{"num_hidden_layers": 10, "hidden_size": 224, "num_attention_heads": 4, "num_key_value_heads": 4, "head_dim": 64, "intermediate_size": 576, "vocab_size": 3671, "hidden_act": "swiglu", "norm": "rmsnorm", "norm_place": "out", "norm_eps": 1e-05, "positions": "rope", "rope_theta": 10000.0, "rope_fraction": 1.0, "qk_norm": true, "attn_scale": 0.125, "bias": "none", "tie_word_embeddings": false, "parallel_block": false, "init": "uniform", "init_std_qkv": 0.0494, "init_std_o": 0.011, "init_std_up": 0.0494, "init_std_down": 0.011, "optimizer": "muon_variant", "learning_rate": 0.0165, "lr_mult_down": 1.5, "beta1": 0.93, "lr_head": 0.00804, "warmup_steps": 0, "schedule": "wsd", "decay_fraction": 0.396, "decay_shape": "linear", "final_lr_fraction": 0.1, "batch_tokens": 131072, "max_seq_len": 256, "doc_mask": true, "train_tokens": 488800000, "max_steps": 3730, "dataset": "wikipedia_en"}
Each number is 128 + 32 x the weight over its row's rms, rounded and kept within 0 to 255. Layers, rows and columns count from 0. Numbers have three digits each. The size before them is the row's rms in percent of the matrix's.

# down: layer 3 MLP down (transposed), 576x224, rms 0.161, rows 152-226, columns 0-55
# gate: layer 3 MLP gate, 576x224, rms 0.181, rows 153-227, columns 0-55
# up: layer 3 MLP up, 576x224, rms 0.189, rows 153-227, columns 0-55
down152 095:094129090090143102109126095135129131100123163128101089118139120112135104114174155095155144172095146114069116151126196046077109131126123145144127123102115158129179102132
gate153 101:135165107138084176134104116149091151144105086067135128088127085151150081134158118081128119115161173168155158087160150105109125152175125166126165085149144152107180121145
up153 103:125122125143196152173105113135225117133138138137100124136108100150139136109156182125122102061157116088139162158140146118193074133079132177166115128126159159133141096120
down153 106:134198098196143061125187094132130125108123120144150074153103135098082166099039127158168121158155059129130145138083126176134153118140132121112111109131134102148110180187
gate154 097:167145163101165090113117142132110125173128130123134094179135094081111174136126092167142169124137123088165133075112081082147085179060149131101134114169108123127106176080
up154 100:100142212157125172132155124114168178088089125202147143119121108153080051145120141114130097157144158084073150119124073170132145081136087147171142100077140146168123100112
down154 099:145094118098138064128108087092085090143151150097101086178176131120163203109151103134123132112154106150158134142179159120086081157097140104139096150153146145099143178186
gate155 092:145159116113093153192101157103171144139113120112059137188135129098133153170105139103132118129147103103151098109118129140146110115103128140110148141086120128120149127143
up155 092:130177159122134108133144149098103125152188128107175167089139129076133153119161106185116093103039127115161111114116151108119112067101123144138141143099177127107111179104
down155 094:141139129126113171164120123152170102151122154154125100196115162145130131178089164104133142103206170137166150118127134103158136130150115145152068152123114120187131117120
gate156 100:128113179143140140084145123121100080125111122159103148129144046182135113104115139154065141141110153109068149173156130159122146132086137131130139142117133192077130126078
up156 097:151121166146193176155126152068099164209162168118121109131173150130148148132152139085110136031110110118132192107156158090119086135117091168115133099158087091172116095174
down156 097:094145123116133125157093154167159152083137104114181131174089071120108094078168130087156197192181110132168087076159102133137193111145085203093071158159132115089161123098
gate157 099:132115126122125132132169163102162102081108106103084160084094097121132033138170076145097140090199149111181084105117157167166125152120181108140101123130137180153109149123
up157 094:116110105196085176126145167063113093103100129093143127171122151106144124170120148086137155091138148176208148168134189125108107136155140123138099095092083156097097120166
down157 092:190091132098127075137103050147135210182165144131130100109133118127148208147144113137165136191095121134101128100135065120192152105142092100113147104168099119131202110085
gate158 100:130106146123188135118137118116151103102077124143181151114177143165142205112064135093133149104113105123127149087085185155111076140149171168083085114095108081122129121111
up158 101:080125175138150172193171141109174139123070130169141116132162078103107190140122114133101085159126160164197094125056166123167171152119103080126116180140156153159098190099
down158 095:188091078146124169118138104099125108155115177140113149105146126084099107137161138137132179101121068145076125119171147143126102069100142077194134164159064185112157098120
gate159 102:132148150125142166169136188152146189136118108143125101101158167069130127079151145095100116124104181135147143126166121135134076188160150159138138102135052109169132157171
up159 103:173128132117087165099117146110145083148188160143092136147148135156124092080110131139114079117117112125082073120107106161126166179140093157073135097126125154098139158158
down159 100:106110144108134072090110110195109159132090104157098161149084085139087128113159137122155188090088174123130164101193129117121083121107147136052212130136147142188159153057
gate160 103:089133107171159096066177093105087148142071119140079135122105073174145090060114103164149094077136193140153165134149126160144064147132101131151147140198120098082124155147
up160 102:087173120089141136129081083159191140147120104181168134109061175120142138155105142089109129158085078093130098116106151121139206145072151081082136090074071155099179113103
down160 105:133134090167181147124135118095136151165083173115046089138151112154098151143136097134123125153142117079163159162137111193111119124082143158162085140119113124094050172130
gate161 110:176122119160117193137095112125131150146145132147134132120101173097072072103178090150165154149154061100173116110076111154109110164153104136108153097141126141112111115133
up161 115:093112145164156049086138103077141132069105150119128135144116094161134095138096142110074158046104121134166152103123136095149129134134113145183108141096105109125138070159
down161 110:160109145110185165143141129139099171100185112112141180142133097125150175079157125066127163086121153139193102097067067139178181111083173132088137145185143111146096165078
gate162 106:038170110130142122091133174180122151111076084190083086112153148145132148147203065145112140146144192148141113113125126102146135117163060157098079137138127130097081131113
up162 102:055177130164135095133127153106107102157110118112170128065118171093202119075177155129114113086114117119108152089173129110155105113104131158105150115134181156115112167154
down162 106:123125207119162154135148118146163086099084051115158097072152105150128132172120108143125163111150176116177099108142123149155071163189132100123095137129128108213074121075
gate163 107:146153168114034145175094150164118107131135168178156122082144103108131172105125149156079121185095168123143135120173113060141119150163143114123147150140115122075073093140
up163 099:126107141125093170128171110119142055123169150124144155085203120107148085063127092119098156155178146140087108106168142168136152106138154088125107123156103103101145143092
down163 101:131125164204158101095125171115098184144145092075153098205135100202126095079147204138120093136120112132108139118091117090114224133101117114138121118132148184123113088150
gate164 099:210121109156168133166142154180153150118112135129111112191124113136131102136149160102166174119098155129108169143130081118161079123123138131095131121145157186122124133141
up164 103:143095171101073098103142112115114130120149105156120059098128167091151152150089109183079106146105081144130131136151177171142122173225133106105067144140144098160123051123
down164 099:146127119135195142153074175118104152122166144146176119198165140140209108113098153112124189113138097133128110188134116049114128085087139124121120137048155128141179153130
gate165 095:118177059107150080147122159114137128145157172114050114076117120143166121162131118116098063113150123151133123190072128089105109165175063112109074086190137134139168138077
up165 102:066148152116132106172092155155086137156157204145111126066125114128184143057120110140181056156068159132121159144113162153067113156141108113073111078120105055148127144126
down165 097:158135132111136156096151105048164141124152082102124138109091119098139159172143127139100151129137130158145102097128131129173136101126163147123099154149174164129125169077
gate166 101:142072085114100131135084094177140158147110143084130144085150167103119174120153102117088135107122167178101160133148091182107151090112176093143134186124173115156169166052
up166 103:071144097139071128160094120097106103146097111160079165145074136154132101134110038198175128073093152115092051097094109095187198068164079143091131141090113110139130153154
down166 101:127051088100156124102146040135147144131122158150140163121189084148131112074161150133124136133107122124086142204081139159166142103089071116144080110125103132152112119064
gate167 092:171074091062127146152085107093159131108155077132157091192176151194162111151133062185149152129111091115157150120121082135185126156118137073153114047187097128125104122138
up167 083:160172083059179131133114154174146109159116128151125116165129108137133087211158067148187162179083134089135154112155093106155058147104104148137101075222171117128103133157
down167 083:091130175179090102122175118087131150141119162102102162092090096133098187072136187067101101121158146173126088130141133143115192085143112150073191193045120150146154138113
gate168 094:170105164123147133080157151119133108154125093134138182108167108110125149174146159098153144159120056125081105087127128115082099094109156071124128124166123171128088105122
up168 089:132107104123116134209146158114135103182111136145142162109168100156106161112107104156099167193098117078101090082174139095103111106119192074084194115159114128113150037109
down168 092:114154139157131092111136139110063177139155110114141047158118117102103068098105077135127132102149161148166170190072125114126124120144106158113084127103151084152121177208
gate169 096:114157112131129092122081202105149132146106160141114137150122092140193138102150150092112134216134138160133155110095143119145159138086157094127113126191114185105141134111
up169 097:091136092100157152141173133101132122081125141163110106139122141116151124154161064121161117190094179134102120132132093153122178116120112129183162069137188157143134121137
down169 098:094128137135129112129099063136117169096086133082062136168133178131125117074176154120109157088162129142066182094107161143131118137111184138119058143081061091159085148134
gate170 096:086125135101113129155214106155151117147076094134173095095168119136154111114107107135135125162150154051115127170155124128146100074176138104119136116171098161164150135139
up170 100:208127109103186135112076135085146113125108142151180167182126077152082086087108156123138058114139110118153112099120139156118113164167102087115060121141169114127121107139
down170 090:110153103136069110144119152146181125139076126095100167105119118108130144184178106097150137095132084093051179127138152079148156081149160097110135135154099121115147092151
gate171 087:128152122067106094119112116121090106159124125099139085140131057108104113197102172099140092149134157078056156104095151126145112130133114149200095150137147214121109151169
up171 093:119136101178139142163087113177164126164120139072144147148115082115087105133123109058177099108162135181147116159088091086111106175165084114112160181150140143103109100154
down171 094:136063160105105103109165135102096114162136111188081095117136120111181136086135069133089127159134158156117157101146140166153139146113202128136137067093137112138111105108
gate172 095:135079129132112045164183111092066120122097113178179134164110102153146095139157142144112171129122113155121094105139179107161145091102178119128121144062085092156173108143
up172 101:162150160114138146108132039148070182132198155090102178122087111154084145111173028143130120112121078082214115162173165067131107124118109153114114126177104139145113152149
down172 100:132115166146123150145121135136140128125124107165121139143115144094185140146102149169100152174135178170157100129150163184110117134136113150140131144118111126255139141095
gate173 103:127095153189154145121113143093100105109139183158118188154124164134074147137130130147169077124185141123157208146107117131195113119099199090117099108162129133119089132151
up173 101:147103197089094103115075154111170151209104162109123076155193119126129171124117108133142193086173083100138129113091103157167103143160103129125073161109136082108174089086
down173 104:165155118164124150149122084045110121053136124135125139066132147115136071121153113101204112123121145137082141111079137110073131138046196097115144142123140159112091186157
gate174 100:129000141123109180148109146083136093126106186127114090157102135089153127114141187118102119114144126134121146122112134113084174111107138123166159143137187113119081128109
up174 098:116126118107094127066155179181135135130105084100167147165183120167116133147106165151080086141099167156142098133151143176138155100148176058158146156060095114112091151117
down174 100:131103125148118131143131105099105148143051133147142066176088183118140163129161113105159123104120089117120095165102162130168125131120125161144088094172161113139137172169
gate175 100:178097044128152091076120115163100107117126134156106130094127115184143134135098194128155102160061158111122184106090074130171142173071133143090104114155112139124115139108
up175 099:140193072123151117060114162137117119118138110173123197156116082128095129106110129156206197110118155143110123089147119136158154130149153228099158103102095170064118110151
down175 099:136097165148112171165111164123147124164134129099167141065156112127207130093102106086136141147090047116169129113161078125101077120130118075125125112146101107193163104133
gate176 098:140161153117081157143161087159057132134179106180134158136148159155117173112172071171113127147143105176125108175128099141092079079087133093107114137163102162165136111160
up176 100:165121121092153098113167135174092151137117143184095081101177131130130200123102125123108213067139148153113138163109120151131110131116090096093142147151148163109086120177
down176 097:148105083100060165138112125137150109161121117148075165101136113166111067130149103130074083159100090112107165113166153117131123132077122121142138151125116102148121168079
gate177 102:116142116174133131168135135114150198179174074155101133132107158130175132131122119170139087108101147113151175156162093093126121107106152104166136115160148128116167067119
up177 103:144138143153154150179089123090111174125134096108073158158082114087149154179106076139129114147112110102107165083132129154115102151103139116103197110152143058146155087085
down177 100:119070120104071114123169140136128093106096151168152115101094134161119136075154145101164130127156114138148101105080079129190152114169207123099135142092115093164095199153
gate178 093:134111114156104132172128106185134120113181092080129135122137135105132123116157134138112160115079074105104106046080144123099116099102178068106123122168074180103152124079
up178 093:147206141137196140164179098025073098109138146127158180221122125149165126152136044108133136081154100134144128146126129136133124140130144143117095159181186138122106123211
down178 097:089054124114061114081110106207180151127121127092128085079129131089145130137144172112131153145114125105107146094129175136133145119122142151158153137099095091175154147094
gate179 094:137131087122132103122169133136101124080084100179122081137171114091094119129144070165134096108115122108154136148162101071201154136150091148080140138094153163148085126119
up179 098:158132134135095109155115126100139174118114167127147142109172152073100140108164160086143050093101111136133127132110109148126151073114134078115090124165129160178140153084
down179 098:066117065151156127055120085093092111144154154151069086178148111086098147156094082142114180147105139097141166045064155131122178183184127114090178150143195085122131102170
gate180 105:171170161117142177155103086065099149141107146145121067124108163108167078138114128094167136127105159111088134074115162102159082156100085128119077183209117137091105050127
up180 104:113142119177150159147120101139066142135100160115171120135093148164087082109099106146060123162137152171189123146174080152127110149128063069101109064112157156107080153100
down180 103:136113139007127127158143170100184154139148147138079140142149112114116146111119128118193136076144112128073144100107137067122183124141167154173104190191122106152157129099
gate181 101:104143092146096109122126147152130061108097088106140115158122186032177135100125129061152090119121128094100161093066154130141137165055121119194101080156192100109122123162
up181 103:102090093154133118142109134168135213124115149125149132100159074156186159149101103122065136084148097096154115142128134140071137138197165044110170128128132154142167151069
down181 105:101152124131181169120191110118100117089155142088161111148113176095150107124140138112128111146114166162130167133101095049137109120091154087141129154092157123078107158163
gate182 097:096143176153086131090097119158132126113150155091134068184121149056072125148118156153166134094078106130177169139188119120099065087144179170178153149170126115120144079094
up182 098:106108062092099137107102160135137120152170139126099130182149120162184119067118099161166172090128133175175171159125142169134145101169163114127112133140132153162110096142
down182 094:173150166123169157161124157064208127091100107119131108094047120107129096204173075125129065197090134129089120085100084142135163114122135032108156102095101143065144137101
gate183 101:106093159118110115123124169118128138163111107090098106137124113132108120160137124083161105126170133119166119168175094072137105150150138088074154062107152149154168154141
up183 103:142125083152165118151151159220124146105113141132102103133186160092178148149114126118154055149109163125082107171139202143091166083118112159103135129125088102078105202113
down183 103:071169076145120140084096054073119135102089124131138130149088158208096132107118158098109131151133131180110181094112124104143102104053131107156149139146126107127100155141
gate184 100:161127143131150116140062128103111147112203134134105113140111126070161137048160114124120125082140169143073084072187144140128151100137147103110142125139059163185132148110
up184 102:155127131083188188134129180094121136096100107163082101112193122104139111134074152140165107147113112151114140126150123137107135116121126088091165071121088146110129126073
down184 101:131105143108122092101141158059146140105117165123187108077051149127120139125122127192128122162165184107102122203132136107111105128098055134147128118104145108084097114082
gate185 100:179073185146140123140108120089148149123131138172090121127144081191170106162090155100140088121141168150157093107112101088151105137146109126105111175158161158181127115176
up185 102:120084139170124090047180149098108101134172190115100117113175044133166121158162147071178098141130103115116142110127093122120092113088126078107108159190105105090134143119
down185 104:168109091101111152151097176136109160133123190164168178114220116143142160132111152148087155155156203143082140069179054139081149145103172142210130130061139108176145154143
gate186 105:117172114116124152093106100122154088111102081106098115113173094174120098098146129154199085109189127179129131098157083140114174116101097119105108174084121076140097128135
up186 104:196025183154116134166123129137053106139131142168168129119135118118063088146161150122097151106076074115117075075155117110164180119161096152163145136126066145149061141136
down186 105:113067186115126106153135145097103108071208121127084146128090167160144109148085092166117125142132158120165103174088142176132104115133120080124119104117143147120178176090
gate187 099:110106132095130139148088119090088165141132072070154086099123149064144160086142115071112168117089222148086086109141097163138163142095126131104106133152171183132097141123
up187 100:181099101156119169091125076179097157175152115101160105173130091164120130139166162140107115167123158108098122117140125102141114131087145102136088118151096139115165149138
down187 102:080115159104079116125133167073188115088084163143075098109131107132129069122117079069109140096128094083154135143150092071083099140226115119126173118138131044168141103144
gate188 100:166121144103153122152129121124153126122123121083101103096170130136108157171182099129163082130135126116096177125057072094097119107115147150127120127197133135144152076147
up188 099:109148131084142106149076153163076096143146113213119150132178125123135133132136071136068147081166117131108197139141137138060085098175070081142135095109120176205131120108
down188 099:162173104128110113097166105163148067137094097064163113115103129109114159149164154077160053105141083145104121110069103087129151101130139144139119152148121112084133135128
gate189 097:069136129106141109158137096148126107130128126160153143174133163255125107121189110059152084100171111126145113095153135146086127105182150103125131093138180101155135084116
up189 096:106143107157166069144160166187110108118062089121125139128164145185130123130176157152100154134159097175143120171138123111110134101065087120145118115097141150081159106075
down189 096:147190161099115134058103103066163115134149153134129171102090110094116151139128077166129055091082173108115141120119120158138118130191132122171118105145110142168130163144
gate190 097:132124068167158152153103096095129085064127130128140113119175107091156110126100101129083121222157162076157090123076122106146133126069133108136088101078133138132114158181
up190 096:181136112119096111034150128108123131074103116044158112160121108140102123164125197085132145092194156154114104104146085100096094144134126176128095079137167143073119090089
down190 098:171113139112114153189128076124123127179131147084090184061160125096084106111098101125139109071155109104122125131123146111145153109127142171140125145145110108125196120154
gate191 096:145087138146180111111110158187109133099082123117156201143124144199151151072096184114147096132108113147102144108073190175162140127144115134157182125135136167165157120113
up191 098:129127147135111129153128159127135129094125172140123095120081068102131092196080111155097109157138129128132122200121108142111102096127133104113119198191169149133121125151
down191 093:109164123131086136194118126060163119111081076086164082112138112078159125081157097123095174090120126170152098136147087129088147097134172078135084069157090128101135191196
gate192 097:120124126134114106118123164134165097160109129116190149109167103181133106112193096124159096087134129145095136095191109100120125129121151133102148153083111114159166159102
up192 092:184128149137153127104106114139085182096101185061137110109111106135089123112131099148127146099183117106150179161145160109182143135159125109097103085192209169156118100120
down192 095:122168189135088086163127114181141079128108137154176117142110172165128144170118107155102123096097168117141074145160132144068078111166106144084160131080148108121115154043
gate193 106:200126122102131172068149121107144106156231102043120105106131131059182106107128109097068213087119141161158156153119155084099122095140135155110177135158123093162051120136
up193 112:102111174165142153152106109102118106123091067129152132133107119196129122167104187096117085200148109089140128128093097192181150138148122170126130115150105181157202101118
down193 102:097130126136147095099163147115109132153133093131072087130059113128154102047193146129113125149129112097142114130156161127122130182113166124146072163131138128151114033134
gate194 103:121154132091124131090102115148119057114078150125141095142122181133116152091150124081138164168140124083108165103135105177094176135149186134102160072149139131135128127157
up194 103:125145129087162140150094065093098129119134166145135126101174125072135112111090134137220154158177151087090119082126092107108115118132113073122117057096079116193151081154
down194 102:166143131107117131109115141088098151127139111103118137136166107112127143110129139190079154186093054148155107181094124106079133112129092093102154128128171118139167158140
gate195 105:090085155086120194101120130099145102107170128146156082116018087152119144132126124042138177115130090094075111120132064124083133166141109127129081128171161154116135106092
up195 107:099146117125139144158099158121108124144044155140128159171217136105171181131166104116078129158162075143206116170122169121111134143151148118123168111079154143111162169156
down195 100:125113121112140099166112117127137127102125134112141127128135086111124078136131127099101155099154110120102141135140067207148139130070128138109135128111149085155090098144
gate196 097:126118097114128126127133085163140121130103138154147174075159122193127150200132113170118120157107076107143106105183099115108167146109130114143153125115103111092143109180
up196 092:131112083160139075176083148084060152125122106141149134150185163103157134151128137153129128177121131042086137102047085164160152064062134108101116139156099117170139140101
down196 095:145103107090082155122147121184121105056184113200095148107109091138126137112132145148115120176147168172102096070175165100145165172182150132141155130132112121138124152165
gate197 107:159153163126170070125101119125126127122166147147125112150133147119165120103138150136120156103115110071115099139149110197159134129158084166134094099159146102092133145065
up197 105:185172108124120155179073159134158138109170110107128106175147058072177172153137085130176129107112177073140084085154112198137093136137121082110120111111079105118155150135
down197 102:165115132136109109143146114118060129169096136125171108120159181109124113119133089176130102185125131135143153239162143098033098067108151153084107137119152071161160072092
gate198 099:119123145092160108101155111177072164118190093118069073133118077142165090102129114161133142138148088104123146072155129142112142086137104080100141107074124126127067108152
up198 100:128103141130082109129119144149160177057171171089123122130114181107155093112110167085085155133135117133135128179183062108095181183122123099162156116112094170109148123139
down198 097:137129070104185141133138087110186062184136143107187136110092132184162157151121117164178110165164160150148087165191164160103104118132164171091102160099147094068131124121
gate199 099:093133123102100199155087102207134104162128067122120124117134095123130161084173150164128151147140132091132093136116080106124104124104126174163108163174152143145093107136
up199 101:175153151064152161076123155151149120153137166113078131109092150152122114154115097117131141158111138117145085125154116116182153163129131155112146124094090139100111089154
down199 094:067117176128203178220094101111174131193145071103181141136149118117141152126125179089138128110146144124122140113107125114090130147120089170154091153184127120179079090145
gate200 115:116126113131154106175091104177120144128137112150090156088087073148104084094149135124115145123139080106109168152117162137141154173120134129156078138165158106094099130086
up200 129:129152156179087146112165156147178097090117135124127126124143128149203187152078158146131144177121136144155092130173056110145182094150139089140087095174117170180127037130
down200 118:158203156185151164097106100123122113107123160135165082145140109128149149159134145129152087136099164131134099085101062128172115093172081103104150081105095161109169118122
gate201 099:154143110184210114162139155116131120150124107107136125161120045109119127115111132120163102123130156132115105180088123133111183145166166130130108073123148090155139100086
up201 103:098102101110127105136134199128125103136084108099146127124099038125099128134075133104153088103173114168173169121141168124155097088131117099127128118128121114053112112112
down201 110:128107149059134145144138081145098114156173109161097180170169121162181094194173139170074150094070122115080138126153112133119143123161141155148061108060146097131137083122
gate202 099:105081149151106113126153198158114090155108127104122096147156138108126160158112145118103075193086146156161122158092091126172128119098068109166188110125084100107159102141
up202 094:113148124132087172152155142170159138138158105148146133108088163071132131098131094172147157183135190141112114133147161163135122132093087098141079137129170171132118082181
down202 100:119100139143107066143153106139100088074101129111110142142156126125106099157145186120123114077168082107092101080143082093119081131103138154097136100137130116089174182165
gate203 098:121142097113093167130109102108136141126114092147152105082120139113111118132166185123109199113165141114161167080185118167106137157147144122150109117126150129157153138113
up203 095:107101162130158152124127093170107087126099136093102119094142073104132143169085127079125131134121116152144145101147111155165087098107147140117158130096152118139064164143
down203 096:119196148132084109139169150075114155119095101165179111136108149156151154055144175083108108110037135091155122156119159119071133125136108129127136082087136146151146131113
gate204 092:086105109128185124155112128087136081135113121092092144117103149170131132131135124188184144150119149095142123169103155094113127132138155180170089128158114152106122145131
up204 097:165143159149135169109093080099116177163169131130074114180122120109144178085099155134198134136157142104123114116109088195146094086090114126087097120117112101178139119122
down204 097:117118106133086119140169168138169072101092114110127159085129130108124122125141112120084092115129121152094170122183149079122153148158182126157222156156135136052144102126
gate205 095:111163104082181131159106124201058095128130139133076109069125132125140138177136123089097140180105088145120146054145109094116108170123102130122106131043155116142098117090
up205 091:158172144152136135073184139121145160085096124102167149087097130112113145120180187116116084187100056119138159137111110091128166063123091113117161150158083071120155142115
down205 096:097112093072160148164133192153092116154157154137133059164136122155141074096078074102142156125119163068057071106117117134143107164088109164088121117136132138155072144107
gate206 100:146117110164216111095091106080093174113072102109122089091127149103149152106129092127136095134131087140134179124138114145120152121108149082111081149135197113162138150145
up206 102:123118093152145131127084121089144169104126165140138108092083129138126207138137135149104066125071087146110153148120081175111075137075144120140095108084185133151136147119
down206 097:157148172152110154115150091141112092159102125137126114134128135150134125154069113115090169102131190073139122141101102151138173125125166138102125099146150056078192112128
gate207 097:090123069120130145085100144159140129073096116065048135125097105109090169180236102177176144135147133179116172104129113110162128152123121138171138224147125104136160150137
up207 092:097135181132090146145135135176120131123180159093121124124133113140144159068079093164168103106112164105167103116166132088161132130101054155144155189121114080134111105127
down207 095:130117095046087183123135150066095090102128165159138153149167116172129102129111112110139131164127075099092125111119141103185113116182111093092152071126088213077154120160
gate208 095:117161129161109119121124091149059145127114128098125114119149137103121089138178136084196155096183087064095131079086120146129119202132151158135096154119135117138141084155
up208 096:110083175144136107133157131054167070111117153149146127118126173104110143114129154122149100103168127153119064134082133142106108150117189118150181159149188076065120129152
down208 097:129136107128112095177091118152162153134116165111124126172129113139205133137102121132143158197115117067122201089134127111065102114131033107091146111114099180197136147148
gate209 092:154098054108146129090124059121092130119148146149176170125132086179120087117104092152153083152066074122117132140154132108123078196096117170163199081115143103111159087144
up209 087:085173176195153137183137118155121153116146165044152094088137164110103142126180111136112158165086130118074135143119135124120157139150163127181193133128126098079132191138
down209 090:166096017072155160087115122125104135121114106201157186108090133157145101121083148157107117110126114125172144119144141135120058161130144153126116104115111128126122073145
gate210 096:053098074142093098145086126142138110137107099071100080122108100127139066119160138081126111143112107213134153109140135126147067119172157143096132159107129117185155124140
up210 101:036110090110105132125178145143098113142159087132155143081075137179156081115188102113066141159152115148162113136101108109139100111178153103113158153077145144102156105127
down210 096:155204131121163143122101160120140160108126159130104164139136109116117137118125178086106120055075135093129119090158106137165187168090088082151134107181075094128080092126
gate211 095:198093097076150123164128125095092146137126170119112124091119098140181161122105149073128130106089151033166116141136112124137113105099093222120142123086152075124073128105
up211 093:111069118139151143138073126134129187108112133098156139105136118098115141142163182086143152085141169128086115132126107036126076108109223075095137175165086124183200125113
down211 095:117146160147155118087164104123132103102148063115138112164133145142063157129123132163047138080101063157155128104190105145141139148212129039160141088107140118139148171122
gate212 099:097130072162143168124148103141109190135129117123172134086134118108129093141084172153145141146107114126117138117146200130099083192178174117156124063155138168132133130111
up212 100:111181088107176117115069150138078133090166085083148130155216163035158158154111164135148113157118186138133140135082185087105152121118127170133127131159142117148159140146
down212 101:184116103112110098149141146139172111144106153171108116095110114183059049062113182099091156131159097061140120066153144143113072192125122131156143149081070101091141123132
gate213 095:159146108155152149162119143167118093143149139077133081134105096120187088134114102174124148099123074105165171158116103109175166104187152118094136125164189113137121080176
up213 093:110173078085136138139123116128134082177138112095171187102178180106144056082142134169102129152160125148183079061096120100073097114147162130128111162131092142139145077106
down213 093:105103130137101114082106119138136157098105171155160087073093091175068158124147188088119132083088123170123165149154200149144078135132145135195143094068114162165133138152
gate214 104:175066143111093173162108120099160133166121143189147122089150146116201110146089101131139160103136141119114138104133107125130109111107187081129097094039058183113155156153
up214 103:175152076129156165074081130141121155159077126140147111162139070186167108095133179151081080115149145148134089131139137132140157193091161082146137136174075175161104126097
down214 099:085098159118123091184135147144178108051152123079109132169120064140110169172130127184140111071085146078158200083127080115055106108147043162086166137136173066077136116148
gate215 100:137119134158140124123112125106123117133117129121120177100188165141139136152097138110145169143072066183172170110137145138118127129125111138115140066167100163121110125158
up215 109:153107139167138192219114136090120114124191131161121163110162142097175085119097182119093125084145063086176140153202158074107123095175127128120126109096110074151130099164
down215 109:152139127109090111091161084161109172104129205153093102129072143113116078150188115124082062127133120186077068131095047161119078101131122146137183147174107159172146199114
gate216 101:143083097173117107108182156150178148103113183179058101102122127154170132074171070112133125123082102116143123069115106152096161115157103131153148142186112122128113151120
up216 099:112140110100102160163109119103124169045142125118138130132130067172164145117120130125187079121069148136133072127119140066041176110175130122088165142156115090129105169134
down216 099:114132122109147123142125118153124122146106101097161129073164110164047168157046149128142121100156192120081063119085134154123070091097139127116142121089173117110093119050
gate217 102:089102165095106124143088130132141135131057110147074153102121118103090166177178069095115098148202168092125095137090099131065161181105164175106138109162107132164144111163
up217 109:065204118098138120130133078166110159126116130099147115164055132109130120073088184146089159128185144142175149137152132172196092082129150163106089105144105163161166060138
down217 107:080082081138094173151155110113136120081156089126097095104127111142108127169158155149125079150078146145107105133150165104103108129127098143131154065131057151129143102126
gate218 096:193120125140122052133154166208121117127127125174133119101133140171152124078133153164092151101146166102176138082098093134197107124101096124119115105116123130116102124129
up218 097:166084148141152144150138146137118163136116146147097225111146182134083095103130130064101083070091089212148102154131107071127150151065111107138138123094080146147099088102
down218 098:111113113126114070138115101106141057091092113179159055112117097106180162173099080148163125160180168042131151122135159236088118112159171134134138091117165124072166140107
gate219 102:169075100118175099140154165133104103120138147160169145182091156078182120105071106097100149111104116129092126182141130057162126097111150137147125113085113146114085145086
up219 101:104106150134135110150135098086122090151095121107155161179080134135067143140159173134107149079110101128130155114029115139127146152146099109152167149068167134123122160137
down219 099:171130081177116155106082149138141101137139134155115156096186141081150093178108146131193090134106138149107118133207113112140074106119152159133075143119107075065139123140
gate220 100:109081109214138160213156112073110145193088143174115111113081171179163095089145134133140127156091171126101179112156098111071145108152136139136142151189116128113149071071
up220 099:090118104110092100113131112112046114158163157171119136171105121108090085084109106174123078135141123106170107114142111127108149172155093130135092112150094085177167067175
down220 093:184095158126143107074125140167155123107082138187149109101128128136140150104155149058111093115129102157137139132137142160122146063095163149086184162128225107129097175130
gate221 100:079113121087159130179072100094173113125096191132088144106083105103150086114147089146131060140191125152120124133082149136148181078134107148128083091131137018150110127158
up221 097:121119161150164114148089102112156161142043131174113161187087077132177115099139079129107093156103118106182133112119148138147166106124090170142150080084113132140110156171
down221 100:167119140168087182069186207134127136128173159134143171105152162175051144158137120094143172075125095169055220152123123093079133119161100060154113136152090141133141143087
gate222 105:116100117056136118095099122102104128135077138132063087161158205119093145138109072155137149113120110144131120226105053148179107125135185119167174152125196144118158084084
up222 098:156088148194174077087152164137162121191148134180176153155169084129149143126120134099125089104131123184106074086117120082147176118087091125109119097092094105060102197131
down222 101:137122097063092139128155101127122151137135132128135119083108127135162193147128099134155198175166132119178127163093152140162155169116170145151082143107155152151141052111
gate223 098:182132127177162086095098111178110081166173100176060102067109102196113124126104162117087166110131127125098158129111173133113124145184118118140132156180155121065159156173
up223 101:132130155141178106118127098088137131123115117159158128145101117116112095143146083095128143129117140103134144151143148137182125136182108075112156098111047070077162098148
down223 098:142128109145108141130017155174107112125191172164086135140108122164164136137116144122148170126109163134130112087125073101101089118110079180178115131100172160160164129107
gate224 100:133066143164099097180107076110163154144132107133151141110123116123103125113152123130109089127011146126148101139097029129108166155151071165181098159180099138104163122165
up224 104:159099144166144099129107144113184151134124144110145137199094102109149147178158157130158114136110135083142094182168127191108112103111131139139103123116123111163104151175
down224 105:140129099141147156128172116152183163094166103121133116140125179172116111121099131129053133136191124116106112143112188095161197183158148113130145093220143106117111133087
gate225 105:106088143163119107128089170125130136172039163089125085167109188073138159106178102136133111097175172164167131136103110163101136154118101130056131116106050113167135157156
up225 103:121131122145158175115177131153154139087159153130153097141103145115113081117126161115130175157128148128158114105130134155071167108106126099168170163190149108114145137128
down225 104:154084164144119097079078159125120170149111153098161157077115132141154198137094149088142110117103169137155159096114133132102111066117103134163071071090118134149142108031
gate226 097:161122112131115104144096118145133149105163112102142177141127117118136138169112157099158182144159120166082083167158168137083161157071108151136123102161150112074093086114
up226 097:097186083140102096149107156017165066085145149127139112151107110131132128146100065084078115182118116086121110115144125154142152135141089098092132087115168121087076099132
down226 096:164152155111139110106077129164113141134158169158100119129155141172164121131122134121105151100118184125102142141124168112154152125068131148152126186161078100135115165103
gate227 099:128085103118162146182092139170117196149133098098142164084193154137130131118139167150114112158106147154174116129143118159134129112150101087163128147139138093121103193102
up227 103:089090093147125112096112079125102162114129072085107146116120112135103137162096148155135174160112140140145146086108160104119140076114096131156157131133076069130179116156